config.toml
d_model = 96
vocab_size = 512
positions = "rope"
rope_base = 10000.0
attn_scale = 0.125
init_std_o = 0.0
init_std_up = 0.0489
warmup_steps = 0
schedule = "wsd"
Each number is 200 + 20 x the weight over its row's rms, rounded and kept within 0 to 999. Layers, rows and columns count from 0. The size before them is the row's rms in percent of the matrix's.

# layer 3 attention query, 128x96, rms 0.361, rows 57-63,121-127, columns 0-95
108,218,195,212,174,184,205,202,221,166,196,185,190,186,213,189,203,222,194,202,268,198,191,210,234,217,183,225,224,165,236,151,190,192,179,175,209,162,214,193,175,199,189,204,184,198,219,208,175,212,174,197,172,174,179,223,202,212,176,190,193,210,241,179,203,218,189,195,216,225,220,211,224,202,215,222,185,210,208,180,231,208,213,183,199,175,176,220,175,233,186,203,202,188,214,187,219
103,198,190,219,218,212,181,159,166,172,184,226,213,209,211,191,195,183,207,135,189,223,182,245,208,200,214,173,212,230,233,197,198,200,225,196,181,201,205,167,206,206,184,194,191,201,192,199,216,211,219,166,196,186,197,219,198,183,189,233,185,157,199,177,189,175,199,187,219,202,217,197,192,186,193,227,173,188,205,220,216,203,178,188,242,213,163,229,216,194,198,223,172,208,171,221,211
142,190,179,213,224,189,209,183,207,206,196,210,213,194,236,153,203,211,224,210,203,180,171,209,188,212,219,215,228,189,214,188,184,173,216,189,169,226,201,188,188,199,148,210,197,187,218,215,193,212,207,204,219,175,198,209,207,202,194,187,200,185,176,192,185,212,217,189,189,146,247,156,221,229,224,167,209,207,180,179,205,228,194,230,203,218,226,193,158,196,169,213,209,187,170,220,197
155,221,224,182,163,200,227,163,196,176,190,150,177,170,176,204,207,233,212,172,233,243,236,205,208,211,196,192,236,198,180,191,193,198,166,210,210,174,232,218,204,232,219,227,206,192,180,210,184,207,184,194,186,197,218,220,187,204,187,206,203,204,196,204,156,218,207,204,190,249,206,231,206,180,198,222,198,213,206,207,217,191,174,190,187,224,191,178,210,190,214,212,227,209,193,226,179
115,214,219,229,140,171,177,172,214,155,247,207,217,190,201,216,171,201,173,190,190,154,194,250,209,190,200,174,198,216,196,206,194,203,180,236,212,219,205,193,184,201,186,171,189,225,191,200,249,199,229,220,210,221,175,214,211,199,206,213,208,193,223,199,222,189,213,197,206,178,197,222,203,193,195,185,198,186,189,224,217,171,208,188,195,229,221,180,215,208,195,189,233,217,188,210,213
115,198,198,215,217,202,214,180,199,189,193,186,206,185,199,225,179,214,204,181,242,188,169,202,226,227,180,215,206,184,195,179,166,186,202,165,195,222,196,170,169,180,155,227,224,172,194,218,202,225,179,169,169,162,198,224,190,200,191,209,196,218,165,187,216,206,187,205,161,210,186,184,205,245,195,178,192,209,215,204,195,212,215,193,211,190,195,223,174,185,168,220,214,181,157,206,170
114,219,208,206,204,196,210,194,187,199,175,178,203,164,180,203,240,178,211,220,184,203,215,187,183,217,178,235,199,184,185,208,175,227,221,214,164,197,186,198,215,225,230,221,178,207,198,199,202,185,239,206,246,204,205,229,163,177,166,213,217,231,189,195,179,198,191,192,199,192,187,158,238,183,200,233,223,165,197,187,178,235,184,210,202,226,228,183,209,205,195,166,208,216,219,195,199
104,207,185,137,208,189,223,215,218,204,216,154,216,219,231,191,207,215,234,220,214,167,215,209,195,193,207,160,213,188,239,202,218,215,213,198,201,192,230,234,196,185,208,180,180,205,194,200,198,211,230,200,208,215,183,203,199,170,201,183,181,194,183,224,205,198,187,194,181,181,191,231,214,199,198,248,240,173,196,227,204,173,205,183,178,223,199,176,167,195,202,241,183,195,204,214,203
120,220,229,158,175,182,191,201,163,214,192,215,214,206,174,191,221,186,214,195,178,158,176,161,209,181,220,194,190,205,197,211,214,194,205,166,216,208,214,217,196,176,212,218,201,212,158,168,212,206,188,163,182,208,191,204,209,241,228,222,217,171,189,228,181,180,212,194,180,195,194,204,207,205,187,238,199,220,177,186,239,183,213,182,210,168,230,196,191,202,181,188,230,219,235,209,204
149,207,202,196,219,227,211,189,224,208,178,216,216,182,170,227,186,179,197,190,216,254,196,202,198,211,191,196,211,187,211,162,195,222,216,204,185,227,173,192,216,208,232,187,210,170,206,192,202,131,199,189,193,209,211,208,206,193,183,188,177,214,219,190,196,226,184,232,227,191,179,182,237,235,176,214,197,177,191,233,206,206,201,206,225,231,198,212,182,198,217,195,207,181,237,170,160
154,197,207,188,184,204,156,193,183,179,202,226,176,177,208,208,201,154,179,172,217,220,204,201,208,173,188,182,184,190,228,182,202,181,185,241,198,179,194,209,200,212,152,196,191,189,189,189,209,214,207,191,216,192,139,193,200,167,172,192,171,218,187,193,199,194,168,205,237,215,184,212,182,216,214,208,161,192,189,204,171,229,175,177,171,185,197,185,205,200,217,208,195,174,212,156,199
109,224,211,187,193,226,211,178,218,211,146,227,175,207,159,221,219,189,190,166,217,195,206,175,225,200,208,243,224,182,184,216,197,189,215,189,200,159,192,166,207,199,178,187,215,192,224,207,218,195,191,247,214,219,234,178,177,192,203,219,184,169,171,187,210,229,178,173,220,216,233,207,189,201,221,204,198,227,206,210,191,208,195,190,203,170,185,208,210,205,225,190,193,158,205,210,205
125,167,205,215,166,219,201,167,195,188,220,181,186,185,180,195,186,177,174,210,179,257,202,220,206,190,201,178,198,222,191,223,190,207,227,211,188,189,220,177,231,212,193,192,183,166,178,202,167,188,212,201,225,206,175,200,218,165,186,179,193,205,214,225,191,138,181,180,223,207,197,231,150,176,198,196,210,196,217,218,171,179,176,192,182,217,196,196,197,206,227,188,190,213,193,207,185
125,175,202,185,200,203,203,191,231,220,177,197,201,178,203,214,232,201,225,212,225,217,198,195,198,192,198,179,210,190,208,202,225,184,184,210,206,196,191,186,136,208,199,181,172,188,211,175,183,216,206,193,183,188,167,179,162,184,190,184,154,246,235,206,222,218,203,210,216,236,171,224,181,216,227,202,217,193,218,234,202,230,195,195,153,201,208,179,168,212,226,187,204,192,173,193,201
# layer 3 attention key, 64x96, rms 0.26, rows 57-63, columns 0-95
091,175,180,223,219,211,204,150,179,157,193,180,203,195,214,177,231,164,189,199,192,201,195,190,211,204,190,186,204,195,215,196,195,212,182,206,219,170,214,230,173,176,145,198,188,204,214,213,236,214,205,233,188,197,192,184,182,225,196,204,211,244,196,194,194,187,196,232,198,169,191,194,256,186,190,219,207,218,173,173,176,194,146,191,202,211,184,191,197,184,187,209,182,215,208,208,197
090,194,172,189,238,173,194,224,199,214,205,202,191,171,225,186,237,195,176,209,187,211,220,206,165,167,155,205,214,203,214,190,194,181,185,213,207,229,179,175,217,192,225,214,192,173,188,192,180,214,208,181,205,189,154,216,206,179,206,188,182,193,195,205,199,216,184,210,206,208,234,215,197,213,182,220,179,209,220,197,158,173,194,186,231,253,210,193,182,182,258,192,201,178,218,197,210
086,179,195,216,153,220,180,195,223,192,212,183,204,207,174,191,197,188,208,195,194,243,189,205,214,208,180,200,195,213,205,194,218,187,225,184,222,207,203,199,223,182,198,184,208,206,252,211,182,194,217,174,168,228,197,176,161,214,202,210,220,146,201,220,240,189,174,184,214,154,196,189,222,213,213,175,193,224,177,189,198,200,186,172,164,203,199,221,212,197,197,197,228,221,154,202,179
100,220,198,189,186,215,174,175,215,231,211,201,171,240,242,222,228,172,189,152,212,206,183,206,215,202,169,188,226,201,209,237,203,204,187,208,186,171,205,217,206,177,211,230,195,235,178,186,208,185,213,212,173,177,181,177,196,211,195,186,227,209,226,215,191,183,221,208,218,195,203,222,150,237,215,206,228,195,203,206,196,236,206,235,210,215,179,216,203,193,195,186,225,176,182,194,196
101,194,215,172,201,195,202,236,205,206,180,235,187,242,198,173,243,219,196,200,175,181,217,211,191,215,164,244,167,218,164,207,156,197,219,195,199,195,205,210,216,180,221,212,210,187,206,209,168,156,210,223,195,212,175,224,207,163,188,211,208,202,212,204,185,167,171,158,212,210,230,202,189,200,198,167,190,188,203,197,203,205,180,175,222,185,197,210,208,166,203,213,209,175,211,205,193
096,191,197,216,193,176,204,206,180,220,202,209,202,164,185,207,208,162,237,175,226,190,194,167,186,168,194,202,209,191,173,193,213,171,205,233,181,202,235,176,200,199,161,208,230,190,234,191,175,202,176,228,233,184,217,216,170,206,201,205,226,212,215,218,179,184,188,226,183,216,200,181,191,156,192,232,176,204,193,176,205,184,242,188,186,191,196,195,197,201,207,185,143,194,206,198,189
094,218,196,217,205,190,176,194,180,212,189,204,215,214,199,179,157,178,209,208,195,205,197,212,223,193,193,217,200,182,208,209,224,188,195,219,203,225,214,215,195,223,196,194,165,200,174,170,228,209,211,199,231,179,153,203,223,186,171,188,208,170,188,201,201,195,210,210,193,187,168,227,177,187,189,143,169,164,206,214,207,217,151,210,215,215,210,201,185,225,175,228,170,224,184,242,175
# layer 3 attention value, 64x96, rms 0.126, rows 0-4, columns 0-95
114,192,171,198,174,174,200,170,204,217,187,185,207,185,191,231,192,219,194,186,254,196,230,231,197,196,221,206,198,206,188,154,221,208,181,190,186,235,200,191,213,221,196,184,226,198,200,209,212,231,221,167,205,215,239,197,168,239,182,185,212,173,204,212,196,202,199,189,213,181,225,161,228,220,206,211,209,218,203,187,193,220,217,199,168,206,203,218,224,165,216,220,225,172,193,162,202
027,210,190,196,209,198,217,189,171,186,222,191,241,242,182,214,248,205,194,196,199,196,185,202,221,195,223,189,209,217,183,200,186,201,180,209,199,234,231,202,175,202,199,194,219,186,216,204,227,234,220,192,169,216,214,234,152,221,199,184,193,239,174,202,204,200,199,186,201,157,188,197,272,197,186,194,186,193,206,221,211,190,205,180,240,177,202,216,194,227,189,206,205,179,187,193,213
117,205,204,205,232,213,176,234,214,229,195,215,230,169,199,195,244,187,198,204,167,181,206,179,197,192,245,186,199,221,179,187,190,224,200,228,209,201,186,190,192,194,233,207,185,211,196,181,239,226,187,199,212,238,207,202,168,176,197,181,190,206,237,173,202,230,198,192,192,214,211,236,188,240,177,222,211,219,207,191,208,207,166,198,171,200,185,192,221,173,208,200,201,189,176,149,192
103,204,176,202,225,184,194,206,210,210,193,236,193,159,238,199,191,174,186,220,184,197,226,190,209,212,202,201,189,166,201,186,201,184,199,221,190,177,208,210,199,173,202,215,225,177,198,177,187,207,161,214,196,227,183,194,198,172,221,198,207,160,250,206,206,236,180,195,202,205,222,183,199,161,187,198,202,228,180,233,196,220,143,169,203,191,222,178,207,182,187,199,161,181,213,216,180
029,206,244,219,188,194,224,208,191,213,198,219,210,202,208,172,212,239,181,204,238,185,192,198,179,204,185,172,239,200,198,196,212,201,196,175,192,230,172,164,219,192,177,153,202,226,174,180,201,198,176,243,217,172,226,207,212,201,234,191,186,203,189,199,212,204,200,225,208,218,206,192,201,205,197,216,191,220,229,211,230,190,252,227,190,198,229,189,178,156,202,204,219,183,220,199,221
# layer 3 attention output (transposed), 128x96, rms 214, rows 0-3,64-67, columns 0-95
108,186,207,252,189,230,184,200,203,220,236,201,201,232,186,152,196,206,178,202,201,197,237,224,197,230,192,247,201,211,204,217,240,188,208,203,192,236,195,183,218,201,215,202,200,204,165,178,227,184,195,227,185,249,231,205,204,205,200,173,210,205,200,206,179,174,189,196,209,210,228,193,225,207,225,190,201,188,198,224,204,218,198,208,186,215,223,190,202,213,196,161,218,180,243,197,221
048,172,199,167,239,226,193,194,175,247,207,229,192,198,198,188,202,206,202,242,207,210,214,222,171,172,218,221,188,204,207,187,204,192,166,193,204,222,214,205,134,182,209,179,206,199,183,213,199,189,200,181,222,190,204,187,180,219,193,218,177,169,216,220,156,212,196,174,188,202,217,207,176,251,194,223,183,187,166,204,195,178,186,212,165,189,187,188,193,226,184,198,223,204,207,201,206
118,224,205,177,209,201,177,185,183,201,188,155,214,205,197,181,197,218,203,233,213,215,251,210,206,223,218,223,209,201,184,190,205,187,167,176,208,174,183,181,204,193,217,195,200,215,223,211,190,185,195,202,208,229,243,173,198,180,198,180,195,188,194,148,202,211,187,166,232,232,196,180,189,213,195,205,221,208,184,176,198,207,245,200,175,189,144,203,187,193,199,217,203,209,219,154,182
103,197,231,183,217,183,187,213,139,165,181,196,177,197,228,170,175,229,160,217,196,209,209,207,173,205,176,189,183,190,183,173,214,193,183,183,244,191,178,184,194,190,147,189,220,203,219,202,201,215,207,214,199,182,198,186,173,158,188,175,245,196,196,203,196,176,202,185,236,175,184,203,195,228,215,192,196,211,201,217,194,179,199,192,182,186,184,186,185,197,211,223,183,175,186,214,215
107,221,193,194,204,199,221,228,212,143,190,202,201,204,191,221,217,157,186,206,214,175,184,156,198,203,218,182,188,176,190,155,195,189,198,201,233,159,212,196,213,221,186,231,197,225,237,206,197,185,207,229,161,163,175,208,192,182,200,221,175,199,186,164,204,194,229,193,203,188,185,174,204,177,172,211,212,189,226,216,203,214,214,214,227,211,199,207,187,235,209,193,167,194,202,184,189
048,222,202,231,147,183,210,195,241,170,196,177,214,216,206,221,188,202,197,167,206,197,169,165,228,217,198,191,211,215,188,212,194,204,228,217,194,176,201,178,269,216,208,219,216,189,213,175,213,206,200,193,168,213,178,200,230,166,226,216,229,211,192,178,223,195,197,228,218,185,174,191,219,171,204,187,205,206,222,191,211,217,224,191,225,200,229,201,204,181,211,210,192,212,204,175,180
120,207,207,211,186,216,229,226,225,208,205,202,170,191,210,204,198,191,222,199,220,190,191,179,203,176,152,223,200,148,202,217,215,251,236,214,183,181,203,170,172,200,198,214,219,204,204,203,182,186,202,220,187,170,204,227,190,235,187,209,198,211,202,246,208,203,219,222,164,169,218,235,204,180,195,218,153,189,223,216,188,195,153,183,205,224,213,207,199,198,191,218,199,197,200,197,208
100,217,176,178,204,209,229,220,177,191,199,191,215,203,208,219,197,239,209,218,211,221,211,198,191,181,208,177,196,203,186,221,193,215,226,163,181,209,204,213,199,230,237,188,242,200,191,227,188,222,164,215,170,174,205,203,212,198,193,171,165,180,186,202,216,236,218,210,185,190,173,192,199,216,215,175,224,208,216,215,209,184,170,185,216,210,216,200,242,143,220,167,197,162,203,215,202